config.yaml
n_layer: 13
d_model: 128
n_head: 2
n_kv_head: 2
head_dim: 64
d_mlp: 512
vocab_size: 8192
activation: "quick_gelu"
norm: "layernorm"
norm_place: "pre"
norm_eps: 1e-06
positions: "learned"
qk_norm: false
attn_scale: 0.125
bias: "all"
tie_embeddings: true
parallel_block: false
init: "trunc"
init_std_qkv: 0.0442
init_std_o: 0.0442
init_std_up: 0.0442
init_std_down: 0.0442
optimizer: "soap_variant"
lr: 0.00721
lr_mult_qkv: 0.4
beta1: 0.95
beta2: 0.95
lr_head: 0.0123
grad_clip: 1.0
warmup_steps: 200
schedule: "wsd"
decay_fraction: 0.592
decay_shape: "linear"
final_lr_fraction: 0.0
batch_tokens: 32768
seq_len: 2048
doc_mask: false
train_tokens: 128100000
steps: 3910
dataset: "wikipedia_en"
Each number is 128 + 24 x the weight over its row's rms, rounded and kept within 0 to 255. Layers, rows and columns count from 0. Numbers have three digits each. The size before them is the row's rms in percent of the matrix's.

# layer 6 MLP up, 512x128, rms 0.211, rows 108-214, columns 64-127
094:161106209103095156125116114124163167180105144116141133129137158131149091123143124128133133085150134088125144115113104112139127125069139140130126118098125127117162166156103192160129107084104134
107:130118092108105117119124108114126093132128188153134130087133124164137146143099127155134120136121136125140143125160084171119069130125132113100158153120175131129145168139123137189129151110147070
121:139121104123080107193101103169159107137133142151067134147119067099144127138097119139115142123131147069128155171120136144142113152135153120119133126087148102164134153106172134109111126143143112
106:145126114115104094148136146135176120133155133137161131152078139118152127131138076067112092125127116132097115146106105121123174107138100109143145169127165117075097155148163141114138121140172135
097:115162158126142149133107161147147097130107114129110126129122133124086130112111075114090107118122085118132150145106136128097164101129109094179099127143150121085124115163066121130129139119113104
089:121137115118094133146164149150124140132114091121130142101132159137122138128155165123084117114128134127138118161151132142132105128114125108132102166139135089121199151077116112144127128101128084
100:128129122104121132122096116131102208141088119133126143166075131098123129104142134095079111106114079135135121144170095150137120104077111105104136138112142115117153123100122155137141178170142114
103:153108088117141128126125129174133135132170102166170124071132100082131172129127131126102110125156113139105112121114129098130152114184126163122134119145145115155106110113120122110150136102146144
091:102112059174103151137121137141151120111114131159147152156144139125115163134102124135096173160101092148077125149129116129153115109107112130134121173158158119139169044156120106153101140142123106
114:130138063113170167167129092092101133133135119116148150132097103145100098165108153127156146129094155112125092135103171106146149084126105138171133162132135122123124148095087095134140129128156128
102:147099101154124146154138083152111106120118126119146148173139128105112094137132118179137157107109132076111134135070149130130096155115118130118156180112161102134117141135122071060133150129163127
102:144113097134089197163163120095088144145122128097144124091182075115115095126162107100109127124078157118142147120155129136072134113148138145133147147115104116086140123132125125136138119128131117
095:148125085134143130113173091119141105125107099156178144123122094135098100178089180122145130118124112146124166101120124124097143140110095108130124121096129150070110139104115123109130151138143177
087:090105155111150122156110116113140104140157112131165135086132100147129125141138176159114150117127143130081127118082145117145108156129115136128112148140145103160146157192125137131159133113090169
093:116133118130098120178076148145181102108104151154169103129150151110141114125107127066114164122172133124106134107127097056128151124135085133124124137114123106081126112153124147108124125120152149
106:122150111099150136164155102123156131119110135117095140097120107084102114134115134140131144072101105118130156155106129140127131114124143115121131170137067160140159189126136166115142138133147128
099:108117135127145127126156139098145122130105129101178107104139115129158152172111096154161141144114070110108087123121119115168109136147133151093160139126104088106108118113132120084129130156138128
101:084133176158137173119134141121126145130079139121159144121145104127103174112121142077106129128122138161076068138118100153123132114140127111118130134119113111122131126136121149117066132111144128
097:132144138082137109170141104118136178159046172115144080145164128158161114115122110108131113110108144107114126139124118141122112106140147136129142107126161115121140137092146075144088149125135124
097:132108146132099149174120112179148097106166156113150116132152141112152136142139152084106136147103148136117115055091123115120188099162124110120112130068146100145120165172118128125108162153108143
095:107166152096120200145146124146106137126159112128101158091101095144113102110131113145132088118121099103136168184118127081119149157138140123158155154091077096114152169115136143107133110143113135
095:136154116143154129121136124118115123096143059146130151138116138115135102132152111092156103101161140107118146154108141154106150121085100149148102115142138141096110178160151127107128133118133101
111:164096112146086155181134177152137112146118129118123171126159163129102125159144150083147154121148092113114178131070107103143114137123102109105141117124121155128154150118116074142116101114101128
091:173163134149145092152147098114107187108116111145119112110095117127128101144098137133132146117175135127161149101133098167156100102104076090151122123136114141179154164146154135142126119132093134
082:134123124123081137145118098135139114149152120127123122060170117121142121112141127115121104138156116174102108127134175128167135107157133156090136149099152122121142099171129104154107135117105146
112:137103127121129174131109112141144133173129116121141137146184113144128087099141162141114160154120120153075113107123154144113123097140127120114119072116073119144122071146118140135127133112138136
111:157107125140091156153107118147121149114110145143134173131116163134119175086116113124125123114183130162155117103131140095129152135113086108133159139140090112085160109116122116099117110145118141
098:114116120150117132160114151131165176120106117120141110138140070115154119119156138193124145178130117082125107107137145117128155139141124120072102115109131135148100124113125131144071134138087138
090:128086162119159115120149144107133161152103158125089173178100106081129161132066151129148148124120119110131140126130140125120191133139114113162112143154135151144109138109120148086139131144062084
097:081118144166108154168129154149138119122100166136157138122126123135078159143148130131150123120225153149115113146141110107143150093123109111147125143143140144102108128156127100122076169112116163
103:116135145168144144155135150119073139103125121118146146116112098078134134108099148131107128123140145156121134116115162081134103150121139126105083115158123144130144099137064105151155096126122113
101:149105114107118129127151125138158119174156121127152156087119132133112140134111140109166163131121114154152176095167142112118129109090091128178164162120108119152149160144086127136133118084106111
112:161155152118133099151137131122119106137152124136133115098114107131151131123137059114181153122139175153097131127117169149164135142160139148124139159124118144122084156149130142116142125113133111
101:135113098109128134122159091131099106168123167135121106197126102097140142136148093134122140144155118106122124097086122156091156136124129115141110115144143117141175109152124106135176133143148132
102:133152133161144121064157109117141160122067142115121131132120165082119159132150091100098121125129183125112095140114117080147158118138125137117133102094142151118096151112115112145167107149142173
099:104146142110143114131143130152127125096109109116143141142129118123128133134112142128174180110142143042107166131127141142106134124161139116125166100078174102162117135156181116126169159115119136
102:085110128130094190128162095137171140081149141114131123149133103131104116109155098115168112117099112083096119146108121140126154135139140127138127128113171109147102109163110136101108127139187149
098:107140136134150115142073112169076153141124167121152120168046128157113112124121118120091164124144125132097127136132120145120113121117133130124139128168065088131132093120092145127161145133134103
114:101097105149132163095130133110138128125140141110178150109130130169171124149122150173161146056122098117091137159160110103126105098152122150150102142113122115126113147107104151080114121166146115
092:127113156131116111104118126138121144142098137164132154158126168137109148123127137121153140138151135125117140163098112152161151140129123115124091173100123136084094178130123107121114133132137083
103:149150111099124118103102117112112141139133133127137162110127098159112118107152151142091141122175160133136157137068089135161098149136108146112140119100107102141096124137095105094139125136129140
106:130122159134141090052166104101103125133112149105157169091162128152123156139147174096139098153110115116097118128118162102136118133142101110118119139138142129096150090123124136125144125116140098
111:123132119095115141136085140110126151099097132145143130160116155100152087111100106144128110121126099109133149141059099102101153158127154156139135149151174102145134070127151139140125154104154108
099:166087120139151133141132130178181157152127114127108134132203141141123118128107129136135099086121118140100171122130141144095125109134112098100112089138083136158122115156177138159075124164153113
101:160154144159136163103086112181130090098145160133128124104129130115153142101155109144111115113117124155086112138090127084179122124105119121152136178111180073105167143131134133078172118135142141
087:169156099118085161124122134087152150120120130138123111118125115143098160169140114159142114133109144179157124162111127108128159139111082126149129167109114125153124083101115117135176134126124124
105:116133113171115134161149148118130112122115161063163139124112109108131105149142127193132118113178153116160148120165113141167133104138099085152098147112112145078114117133117159083172123133171099
110:108173060132148092114118127122105139191135187139136134170132175122113098122145137130125110098182121141132140118125131125110114124111116093120127111158149111106119074129130116169117133129151094
119:151147100128126145121108121144118130128117137115141148129088112102148175112153127107123099091136123126108097123188081105150103116139117149133135097121140113116133167147091127159156146110158102
098:130122117143153131159120100146142101109068146130117118126119124107148166130111124104136089155146118167086155128096140144145110126109122147160099170137142142154163146155107135141134119138133115
096:128125131101162109107143154160146150154111146162145131151087072101207111114121160120123175134119110118091188183161156130155131098077112120117125114147141137124157102121160126125134146118116110
107:145130131145121143130165102118175126154095121097120167111121110157081154093140136086107109122123130111139149111150140144172086160130142116103099123130171113150161103155105120113146140100124094
108:136141126109105150135096098110143101113136152145097157158092161117085142112129110142091128135148128134118103118110125101145159141113128134122152104150154156128126125160087103140111145100155128
117:117104120128138106112095144127125111143141131142178180131114129134104113136114129135162148126142122165165111104112092077129133070145134165109146131141121088117139085126154118113123151123137102
106:150140140120115044117117131119145086140138144146148082146092133116088159114109111162166141127129116140110116151127092132154125157133111150109122183137117170109098160148107118100144157083085128
101:137140100135160167142110123103142125097139139098134137105130099125122115137122101134141126087127085125142125091086069093135138112153142145111123151060100148164115152127103157079128124169127155
100:100132108143117114140112159184121147132106099132124125107136129064122130114169116102101135126168101145159104175142128089163126121151142111115092156187117106095132126117167107133121177159117097
093:144191103133100109104167072117123094130147154150107111138105130117125124112129116128164183134162131108122089129114095116160148128087094117118137151162130072093123168127141080116151126163138094
094:125159100131108096101096113137143151164139146143127128110120138098118106093109144114106142131114161164111159162126137108150161149172161159146131131138110178107143126136132121151124124099144078
082:191124112119064134102118159102190141145112122156140104089122100171107142124112085146116125143102139142110164100133127131098143149153129127098074127088147170143139126148109145146123137081072117
114:117118107150149125107088140171132153098110104136156118089168116157157104096163143124132089090144143146088097127129089121118173130141114147119102147141168103159117123123143092171041118113136107
096:124105102115059133172123149117112114104107147134128115126110130149131171112125132118144118128128118099185159121117159117122100172124121105126114127085114072109162172115188129149135131154111145
098:186090164156136115143146142122100143153142164152122087131116144111119133145147116092135128138120156101107107149155147171146162068135131118068136153142100168117145096152123108111095139081111133
083:132112129147130109117113095170154119118119121140157137157110120143076113119139108154112152101158111136110158149109093130083119101102111156137123135136137133121135084140101142141133112109135173
097:101158111170107165122127134087134107101114124173162131121157158121137146134091133146146137087159102131106121151172122110126151142118071143153110139136145144125114146103075059113157103152116115
103:158152132128116167101112103097194126157113091124131155123099120135071092151140148146150137126172115079144135138150123074149115176133110134132142141156154118159104145144164091145127152127135095
087:144160154161115159122118146102125109150126134135102141152150101119152123151087166104086154113096155179118134120149111085115146104135091154130152067148160137147151110140101094082109126123116142
096:148148139145129113133107152134167109138107137143128179124121121123171091125102138160160116083145135070136161134153072120167129118146136201127103116141139137096127133113151130150155122100122116
093:091118129149170123141129115164137118120095086119149131111153111132142117125188129120110151110146104141138145152095112097131087144163123129154097105150073091135134102161128168125100121099136122
112:127155103177077133117138099170126168135133107116070141118116146130124138098090147135157127116152123115153146117123101178109124111141166136074133123116147103140099101141114058111114123146125094
097:086152125154106144100151102112147085124142159138176124105133128095123153174097119091159136106106115171154097158113136123174188105112106148119157113093085155110142151139178111091131182105149109
115:105125081145085116139106164139148132132118118141140167134147180134114095151101110131151099117109156079094144143173120189161129091145131146153076116127144134132177167126120083089129135095149104
112:136130137100116159129126155150118119118155129147142114165081111153178159103099109120078119108124158131122151126139110116146129102116120121120116114146100155125096134190104114133133146134140124
085:128125125158111145160106135114179145158063140135101148133154123116103132163129102136132082150152124147140124101143134143112108104137116162130165102099120124122144146108104177145136166071115136
093:144124100102137134072097128130101101173143125106117113089106064149106081131139138111109170147141155097153154108142128164108090127122134129130135128135126085131130132101120126138124151135155116
109:110152089160116182098092133112116141123177117131099150054106134115121104133129128146133137106150179120114118125117141127111130123139103081140125129154129068097160101139131118143137151091079135
115:132135140141142159112099143107133173164113133106158133087119132119132128069160155106076138146140106156115158161144107112139154183129131116126104112145099113121093095081122119105110175096104113
099:190124142137117097147120111170131103176123091134152169129119153106127092144153154147120103132161081121136129091172182144143110098156126078096145176086129109141119116132091116149123134114117125
116:137137104120107101179175150141106107106120107136130152121157144117124131129095142125123174096181094097120138167103115116149090151118128102119162115141158131080106117175138118117139122113174125
096:177137185116133118144090120146096135135074148141111122159099085112113110140129116127165136118132139104135119106135129170147126096131125099138164140186141124166137136131113128120118143124152156
108:102145078146171077139090066153130102113130129137166125116116159107092138151112144118132131119096139127166138144128092129128129128123106116148153157099162142120119085149140139145094137152165080
101:094113135157085139108067155139136124166144148120125140140101128121142148124134132152154120111121107116145098154122110191152150158138095095067119136169133148117130155129108085125056153105127134
101:084135144119117142099153160113161123121086143132131145174114191114167107136124139174140125111137183131088128082144069141159104148134116182101140143141140107107097147140134155156104144122128143
093:098167127148128115132123084144102122106127109142152092057122115109151138150110081122171106124110099099149116125136138119113144091095103139134148115132160099118179111134169132155061144138112144
092:114109139115155143095088116179147119173159130138174119147104095089133109093109115156170130123103141113135168134138082094124170119149095110118134154135163101137154092141160110100099138120128128
105:130197123183143135125153132157078116172128169147148120110105148074149128118102175109142111156083148136107162151132137140123114157141113149088114156116171119137122100122139153143132141120139142
098:134092141124123118187123197109076155148129108133118136145168153106144110140128122111156100124111122111133069100115161117130140155140106130153113138119157119107152098166157103092071150120152095
111:074179143161111125122157136111122125129127155132140146111148126152180163176149114128130132112170115128135129086122109120117144130104108120106123132099166062118089129158125108097110146129099137
088:143144082103154102134110117136131090093125075179123173125116147122127131108071101146120119156133123104127113139118144157160131125136150121132135154132136106116129121109141115153123114132158108
085:122155170185130092128117122106080096125159114157110143127111080145112154115096126128123118106092139099128135121111151152165117153143117122117126137128163118133098149132156081135065118137105116
083:094116130127154145127126106062113083113164120115183129155145110092100131123124168129172170130134111110130098108114146115114140093149121114135124112130154080122168156133137147128164143137108100
104:135153120101120129150136111141158130152143112125147123079122099084189137094098167127162129100087111133108154109117168147151161107148119157133125110100115102124137123110098128115109111137106177
107:146128086126106117098089164131126127139099147149138187088122157121093114131167133114127147132139106130092150107147135171130142108126134082163159164156100155142157153174121109144150169114119101
088:138146103175118090123111144135147121108149122170091089129086150080123150143066120130139117137140135095109180085093095106124118153111117108088152155126121151145153135133148107147110141134091147
065:078086153119117110159110126117088103132152110106137140109084186086106121184123126152136125118084126127107141132149144094102158111118127095161095120172180119140107116082138134139125143122113078
105:147153156126084150156117155071128101129093144163140115117106158132166126120159116090140145106126086154148131152099114119105094146152172132127166107162098121102139171137156133126127135118118089
107:109198077141079143145114126141143134163093145105113164128112137129113131118083148179165153081177096136119126088111129136134136104154107122137146157120176091131093158102084129107131103159117139
096:168129148125132134139131130115132114144104139172161157117095140107171129132096110126153078091155119143127091128061146083122111148110156129107114094143121111155140141154148081186093113108160125
096:136152122139074119126076102139051129148122127105150092139141129074127132169151137133126148090122086101198125137109110165114115143126144116146147153144129129103115139126103108127105123124132125
108:157142162106118096127127106139112157095102135157128106125165154126147124091109154126140173124173166134109163089167150124109150150135133113134100094109143099114156094147150104085136138126096158
097:157144119129127150163117126138164157120145084153171125090157074111114131122127095130078135115117112121132111121156126150163119117156161168144140164155115093094130101106103090110173180123128129
104:127164124109083140148124121120102144122162136104148158150169113100150129131128115127120141135129145110089095107123153095121153133126106104085112123111126123123151104179106119127204143096121147
104:117127143169150112124126131148151116140124117075144176142116093107155122132126121133121144130138104142095062100102199115105146103112095126127178142111132170161094098139132132142107100154106153
095:121167072138120113153108108104130144114092143126143150174128158137161084139107133146187170102131147148143115096152134113165129121133142096178146136109160095100111154126080117107126123116081129
091:075160161168108097140176116146149163135133128138197136154126165098111130092126171134091142138155133118133158169105125120128102147104145136108130133103136128123120122103155122147120181109135106
090:124123131180120120116088144181129140142098141157096118139098145150149163138116116156159112133127118148174136151116089121150100126164101146159140150144098130092087151147121090157112104106152104
111:129146135137110129150183145133149096130127152082134107125112142120130177132134156096152099094122125101079165125106128134127117112150083105105115091190132095120116155173125106152139158112173092
# layer 6 MLP down (transposed), 512x128, rms 0.212, rows 108-214, columns 64-127
087:080119134157129166134087138139171110150139157124133111068135166132140116121128121120156152147118146116105173098116130125156133096103153141138158100137132098158117147127137098117126110112104150
097:128117127136131156130156122105118109183108108113067118114117131101138135116124149120159101169137123076135150145112143125157128135105103104093126124148111121131131128140197108128126131119125129
117:156137131127125132119102130149139101116104137151115153124091134139130129112157147095140115102100082125179158178115125150126127105110128054148113106108151132129151091133186129163132133076142133
114:197110089199131142057138128081096141132161140108114174107078119130141096123100102090130186138140079157124137110125156151155121113133096123134091099125126126126138139132101118127158123138126120
114:140125120142096096159138139166117161132158176119094130164165141098116105144165162123156139107113140129113113122148098118116152115130098124184136192093134100113129149153130137112153070090116122
089:127086106130165125109112133147136141107128101099148104105139102155157117151140130121166136144121172116071121131179130096122145090121144128130109091144171111182103121128112147134152123157134176
102:159154120154147163131074140133094114141105142138163124144132144148139132174119161122088134073095129146133101108146092082130115154123140089148097164102097131121091127141184124176170109142158163
097:140125130108103128129155095127130140145119147097136165116104140145114157144069157142151164149130150139177110132139102112084117150106152118174109123156137137126113092143150138125079136142131135
091:121130102113150141171116155140121103126109147116136154104128136071090115127150110145140129162171088129127084141101121109148102090113130124132097093142147112163166114150154144124115145148125093
114:122113120140137117092124111108087112109172144088165112134085167081108136094131145096110148162138107102125112091138145149139119099167170101136153160099087127107127142133108151128133102151142159
109:124109156090147132103100133141128141109138124160119127124126107120127132131169075148110106195138156135122121135118085094106125109104116188126136124144143087113115123107151126133154146199141141
095:105130135138103114114167119120092097145113153120125150109125179090101118108133124114142123190149106152138109132141116121096119139136110068165090090158116113118147149128107128141126125132150119
065:116126173139131141145124123094161152114137153120175109125144156096114135100155150127107124145081099101126137108119151163118155083117124140092109118147121127128158105117125140151107149130136164
083:136128131078095093135093123126124145117136146123131133089098168100145142105132149114127170155157140128127125106133144181113129128139145089084102116109159148132095135118140104148125152169143123
098:118094144125156105143114135139137115143127142117146125165118113138120116148102102143101117117126122126141136157118095117107122121122140159109154098099125168132151094123125100107084104139115152
114:135141146095084136078121119130132123086099165099094162168132126131121154153151164090137083107114145135188121110137109116100129100150127115162158119120110127137154133116116110146133131141134134
094:093149106087095125151137114129165102103160138109107152171148133095150154110116173109102117144139089117112131147138124125140176124120107105130115104085138195139147105087147130176133132148111120
100:089149111179134122126135116134089111126102120129143112055110108115134117074140152102136128139133093148104148076121126112113120130169094120093120146185136131139114106105152120159174122162110136
089:127081168110110107158133135131140168117107117146162148098138140074128135122147137136127162144144079142152105139108129114135129121126069087107143103119152129134111158160152157132114091127126130
092:083112155061140126151139128106109137154115120107117119153101118166127136126129096156123136126131156157116162095166103145128064111132129158150119142111164144134118125143158181110126113138121096
090:127180137134137102090119137121157138132132170129171158087120144128130087131102130076161114131142085142109104099127133155150155080123151134162163127091105106119124098139128119087103119110153139
104:141138152113155168126137097124142106135098137131096127126147103082099150156115127052148123137152154086126118087122117131124133141094147151124163161149141108136145137130156133124161096120107083
105:154157139134140115154140116119120112124096153150149153101153119185105164124139108104113124109127097116146117106135174115126142154109148132092092103101117144120109118130129121112123117147123114
097:108117127133109123156083155147130122147106155148115143168140110113113137125122155126133144119116169114144153122117165139133095154130141127154155130099114136127113142135161158119121121132089087
087:141118113154152118139139149148121120096141124145115080084149119168115131174108167098112084092123129124130122196095106106089135132148149092160146124115157123155128146157078112116151133107092100
130:143136162177126106128138104134100136121068155121145094109158141119171132111109129156095095122116154104127120137152131136118112149110137130140139130112184110142094113129139111148090129150090120
118:097136131125118122094130171156144085127163114142133151147113108069082121125105142160126108148123164105108124112111119106135091085121111129120163122068155095145090114060155097106127154113107111
104:140097122169118111120140117101148117169177117141167089115124115121147123097185122119138108125127113109130119128148128125142109142140104142122187078106129145131115102168135099169097151124136174
078:128155124128116127154141141115127117077175116156159125141129163174141117123171107160101099147158130158103116104134144122110100168151121134077153164146141103079125187152122106121111145143145162
088:128138131112159141114136122121140147147145145142114147112138084170162100111140153099085143129077191151151119097114132126089097115133151172149109063105097167149114107139143110157126078169138130
096:086089132117140136115120124095156110096099116126160137135144150179093140117108127131145129142140109106138119133127113127123144156106114109150127097089153132124130088159125113151126092107123127
106:122097107156144103136153142089146122152141153121121160122126098125177122157114115153160119148161150117064089103126162092150127078176091128162143127174117156161129125131106134139136123133139143
112:086126118102114128139129175144124123132137129154130104106159161128109157142109095193110171127183136179150122148128163137125118095108113132151149126140114104139062145146134079122139122115143158
094:086132109138121132115101156152117140148127098110138095117129174113147092144148104116122128139081169135150146150126123130122108128180150146112120182107103143111106127124082171112111111132109121
097:114111146136072169157089143123112142120111110117120097132166100147142136142148137130102122123146195158159082100168107150135114095138129114113136122123067161119128127136150153146102102147129139
101:125139110147131128095161147080180111129146128140090136107109093100114132127121159123133129174099092137192129138149127122156175077112117170147110140149119170088190134097139119129155101107142100
100:125181142073115107172124140135127151147165105150121126142146159139184139137170151141106099152160155158123137168127129079137127153116130125113122118141108137120141142100126185182125107147132136
106:092102117107102172095120112150112116133163171132144167144107095101147103146144106109136145160106135125113142104074165140109137093145112147115113138160113135139127099118168122109176122112129090
114:144125150116157159148164107082145135129098093097101133166126093124118114123114103122122142142158123105133133183113149109139146136134145088097101135129156154125091148145149117128148096136122162
093:155114105102162132149157121148161139091149139117111085082133110154143077135118161131122116110096089145150133135112128084117141128130119159140145071158129135149149131129125162122129148136121170
121:131115106144107153138135123104106114099153129084151160157117133138156119129117134154102124065105116143085127124136154107072131156116133147108147168176155114144152149109103133115130131191165155
109:151139087128117114136133161166153131166141167124115140147137157125094117138160143103115103148152074119126137126125119112170165120137115116098150193144114113152079156121118105098116151121112145
116:126105123116094137159161107151121126102124162111095086134088133079127131142179163125172118134132130117158110151095121158157122139153136118108203139137124110138127120152172105140115124143141080
100:133123139122116095124100123116151141131167118135111110145081097137125127126095114116075164138130151103158133096158138120131123079121161153145110125131155101171128125141089070102142161136135093
107:124142141119085176159178169104112146159109127104148166106121148131168125116129156138123121124150121134104138142114097126166147137114098143152122172118178152142115159136165146152156138115075152
084:125084146118169128117151113146178128160136141154175122170169122129143109130117150115148166146095106110135123090110116184126115058140130144096127135157163133127138133138108141137097115149130131
108:135152099138161108139118130134154150133153126127158142095139079152141106144114126112116135143129090103102147160105116139126131109152143130072104139131108171167120147144126105107145111104133152
107:146104147105122144151127135123124126096126075079136108144139075167148120133168129111118130142145128142133115141124117106153100111158174136109114107136160195148177146163103169153136150141090141
118:151157144143168129129124064157182141128115139141154103135166159180161115124140176104112099134139114138126115104100129120148123102140130134160126102132136131081137144097126099146120112101147141
094:144207132134144123146133137176100112204163121124076097145115136147130111130097175123129129174086147130149105095143177121128116170112130114125144116131124109124132136132143137163143118111129136
120:181137107120147051137133115108100120107108144137165134104117125118107109097158118133142144110147145142097114185120142147156062164089104105116137143125142145120125108137136108095146148141102109
121:134141142133098121133120137102151106144120112149091066148111116196189118102128141163122108081120163134085143159172088117174111163136123116088156146136126148129163110097127112160129143117130149
107:116116089163159148108115141136171161130121109106159178093104113140124124154091134121128142139107156083123134111108165111134158114156098092128144081111132153163153116142105106129124155142131097
131:148157136128115150118182114101119128145106133106101108127145134154140122115104111123094110125135113108082142101108127158147114168102116098162115114131148148112120165120110122154171139124140148
104:092172144130129150145130096123129090104114172104156117135104113107130149113087105111154160142126168127164091088121135159152090158110133121148126109140177131124112112146135106121128130152120090
095:151120106139111107093151117165116122175127127120109148156133162086107170102122130130105131140153147118093148144166157139138183107128111127111106110125134158074074156078152131154097121152141139
100:141125106139111097110128118136113067122145106107086129136135108105130134208116128121144151106139116105137121153103176151096152124135177180156164146120145137131143130169120133151130117155125122
092:108108132125159127132144125122116125121135128115127094098144079118084119110141096115109125117084143115113102067132108149116105110125126163114147119123088101154113110103091127072112136115128153
103:113147112104114146145144134149150129162090149093144127146161137141114141174159114113144103113156124124128149110130133131102108182120157159094116120178136153133158127124099118117075126129142151
066:114142143152159149111145127113133148132121141113109141136186175153141141092147161106077105143136159106138121132137110121154104065118161139093112139149082147131144135139146131151120144147090108
119:098138094110107144100159180168129130113115128123129153136118152090145133116146124118133110127076121105114121161115148139134142101100131127106093169147126115107114146136143073114079103156141135
093:100096137066165127115116139154144160165122110097107108111103167111095111107149163124095136115105147132136183128139135155131136092096135153141090151117139142128127126117121123120124074133072124
104:130164127156101146105123130100129137111135102087152110112147090152154119120098128165125111117137138164179124130101102175115119156142179135143131124108143082079146141104155118134099104135175119
072:129141145149121123121109138149114097147118139098133094139128149080120119125108121114123101115159160115122153145170158162131148115102088136152145145162143156142125110115130165157106079111145110
097:155133147157140125098159159121122161083113095147116161170107106118072098155122154137121128119127046122144126118145131131135141161115108096161168117124155124126143119160147136141121136140133092
106:134119143170134115113131157137131134123132139148142144113119188113135176133116178088116142143135138130111108115122164124112109168100094149106140097158173139140135116169140142140128142152103079
060:080131143144108146132142130120138092070112164108124092102163156113129135088117145145119097131116101114107132096201153122127128089108102160132076119141122093191129140139158148123086117118102089
086:122097119128125119114147108152073142126085122107127114099137151103127120119120094140131136087133135163161144122154109133169124083106131134117074083163124140090144218150126131120125105093137130
109:133083099136178124119176120140159148105126135092084095158093156158129075158107098103145139142092149133079154139126126132127153132148140121154123159106080123161092125107165099127139139120140103
101:090124125131135158131146128076110106168098115158077117138157121144136112098127107131128086147101078112128106107117112108119137112131124090135133085101116126128179108125159132105124096159119078
096:114121134096129112117159107075107116125127126131123179147098127111073118142147109136135105112139168138128135175133069122135086102136117158106125105139137130143094094158115120143121137090074155
118:115120156090096105141141096120108089142089131143070180144137157118116141179116121071122125120085142134138151155095175153087139137116131146149106105109111134159103105156097137126119178152149144
104:144128145135134151103112119143142133124122117133164102152171187175160087125146104119101143121089177087116121160115159115097156111172148148106152097112166162129126114156123110089136119116134111
094:117150144114129139181118117124126154179143136139113143143133138183143115119114137137165136073097106101132094116135158083116126123122105125121133145119128119099124103129135111138133131135172142
090:139150141135121148138142124109119123097107106170175109128116153100137134078139135111159106144131186113134082144092098148136151148140100098101122114107153157113111131145163150162137113099160126
110:137123171137141104115117139161118136104122160202155128136130092128185165132136086130118123141128145134101094116120135118141142139134119120152149073152122158112139100131138118160141135169126072
114:160118121166125082106141129126123156148154151135119144190112112103120119105118138140132127150095092094138112084152133110125121060151139107171153130124121141128122112169118115091098107179131172
105:115139177130165191168111141108123161112133168150132122121174147140115109108187124146101144106121133116128114125128134198120073114125111158107134148121129110141117075143150119128121163179155115
104:120130125077182100179124120129151140092102084109101091120122075130116140108137104140122118101141141159107122152129104166121127111155114160123137149106166118105145116140147085122095103124099133
100:102121144111125142126167137118114141058112143125132095126115154141121142129100109153163092099134090079100176131114102119125124149161147169185120151118168137120121107124147111117132123102117147
111:127140085120168140146118111133125106117125125151130125076167137134087154133161159136136165093125100141132169154128121132137140142113095105135169103101132112121101128157112118147109141142119107
099:101148104107117155135136101142144156125130103111116113128107143137176141132129119156174178105149192129115105130143118098148099135093118181096119125112121123086125124164114128131143109132122107
097:146124186125116142099100102168132105099165130134073123184128130182138156117147147121109092144113143135132120153130120124093138150143155098122119102072151148113142124124116125121141111125151145
097:120111146135127141134113153146113128151100154103165090161133111177106119119114148109087124083107127159084149147140116144150098115173192134115120160080070142146101115120108149121108139089115128
101:136154143144073118125183159107084161104087123137105127132120097146092064102139140122137143114142083138103157162124173147185131163128120111178098123145131164117141144148101157166120139091122110
100:094100150140124151141126128095132140103097117125109181175109122136126124144139104107165164131141089102113107145152089139136165154095142086116109097135136130124151120159186147149157136162146150
111:120109148155107133144113092136174140086157164117122139091146131142163133119105164103095143123156080069095138128134157108123178126132135153144131124131139108130061102088150149119162117119133166
111:204106086140135125126128114123122126124135147102157157140135129123090153141119117136105088136136162146094108115105091120115126145118164171097100165128107115128080129120099088116125105121167102
104:161102127099138110165122163105126166126157140111119139172107091112140123130157131156159188131118119090138154147091157078129103106145129090141139130103147117131109092121128118144114162122130143
068:104142145103100135122132125086087122113127151087168091143159148091103125129141143133121154171126162111106128118141133137155106133147123163143144105097070115137153099114112131119080150142121119
081:133151125120139104102136133114127115091134121139113149122131120116145160126090125112110131112104088155128092143140068096151154137132122151095154116103101142114126165141153081128112071162147161
101:072112139148152126117120173140126185145127176057133093161115157154169157125099171151157119105137119106145135104143132145113132160100135135126153124121133110130163131086125129150129101149126115
106:121120119162129116110157151101155100108175124170102144121102118112107107086105135145134117117151142116147145114136117140122129085139137178143141089124130125118079135126137146134096153116116116
087:130112160131096163168136160129126138164144119113127142123114114181102121130166129142087149119107104136175125213134145162146132142145114138131119110086110091119123157150124140149171152114121158
078:177161092119097128107156182152100129156174118134144149151113087154098135123125141112142154132170103141113122117133099127172108179124154117102133116119114125107163155146132129116137125151140142
103:140140137130151145151144140148152183141091097133153122155198104069104131131130128129128142130120136114175179142106093136146142138103140149136091143130144119136130134115158087126116118116143121
099:110155136120129098132114133109082119101142140110143118112134138112102103136148117103097118101143145162124133116129084105110175096124144139099149151113136156148132155069101149143147115145175115
090:129145098095085154158141121105119118123148137114130081168111142113097141141096128109143087146144087132186136101115117108142135145144147105130106125142159115081143148113112135150113138155141124
090:143131124099139150154140148102128120142075133119142151126127126170111116063109135086137133114154198140119097099114087154150103106096131110156139107100134120113130136154138109112127145132120133
127:176119113175118170149136115133111131130081177130141129105079130139135152113162158151131123159167091121111125150123122133113116123073101114138133105142154147135127118113101117155182143108126107
109:158167150125152138158164128115134151093139159122143114125139119152117139138146130118093118129095161149098122099139127092121139151126135140134130087108115137118189117115103161117131123110137141
103:119102100132127133103145165123159152114090069119119130169135122157099090125091127127135150109126137112173165131100132137106151093142118158090157113121113118095095115054115140128089111147097133
113:093053171122121115107117151138154188104145117131129114085144135149154125124119152124115146110147150146098156159161071104131138116138136177099139176139135101162139131166134102098137127123118158
108:103177119105105133169109125113145126116150125113128160120128155118145167140092136126053122118122097148172122114148135104130133131176124146125108169100123091121096110107121123110141118108156098
085:103103130131134135157109120143085117083123146113107112114083094087121140119111123128154099119115081113120127099145108157127140113133110103141130168108152096152108091084134181141136100132117142
096:116164137096141148119124130144159109160112113103061109165151108169143147127137144139113158106142149107082106145091107131098136131117167136081162119106113157097127145140106170136131106127146078
115:123156095154154149121120140117145141169141144074144116149143133122135109142135146111114139137115115136159111063152158137102131135148151103131123114087111156132108152101129145114091068118122152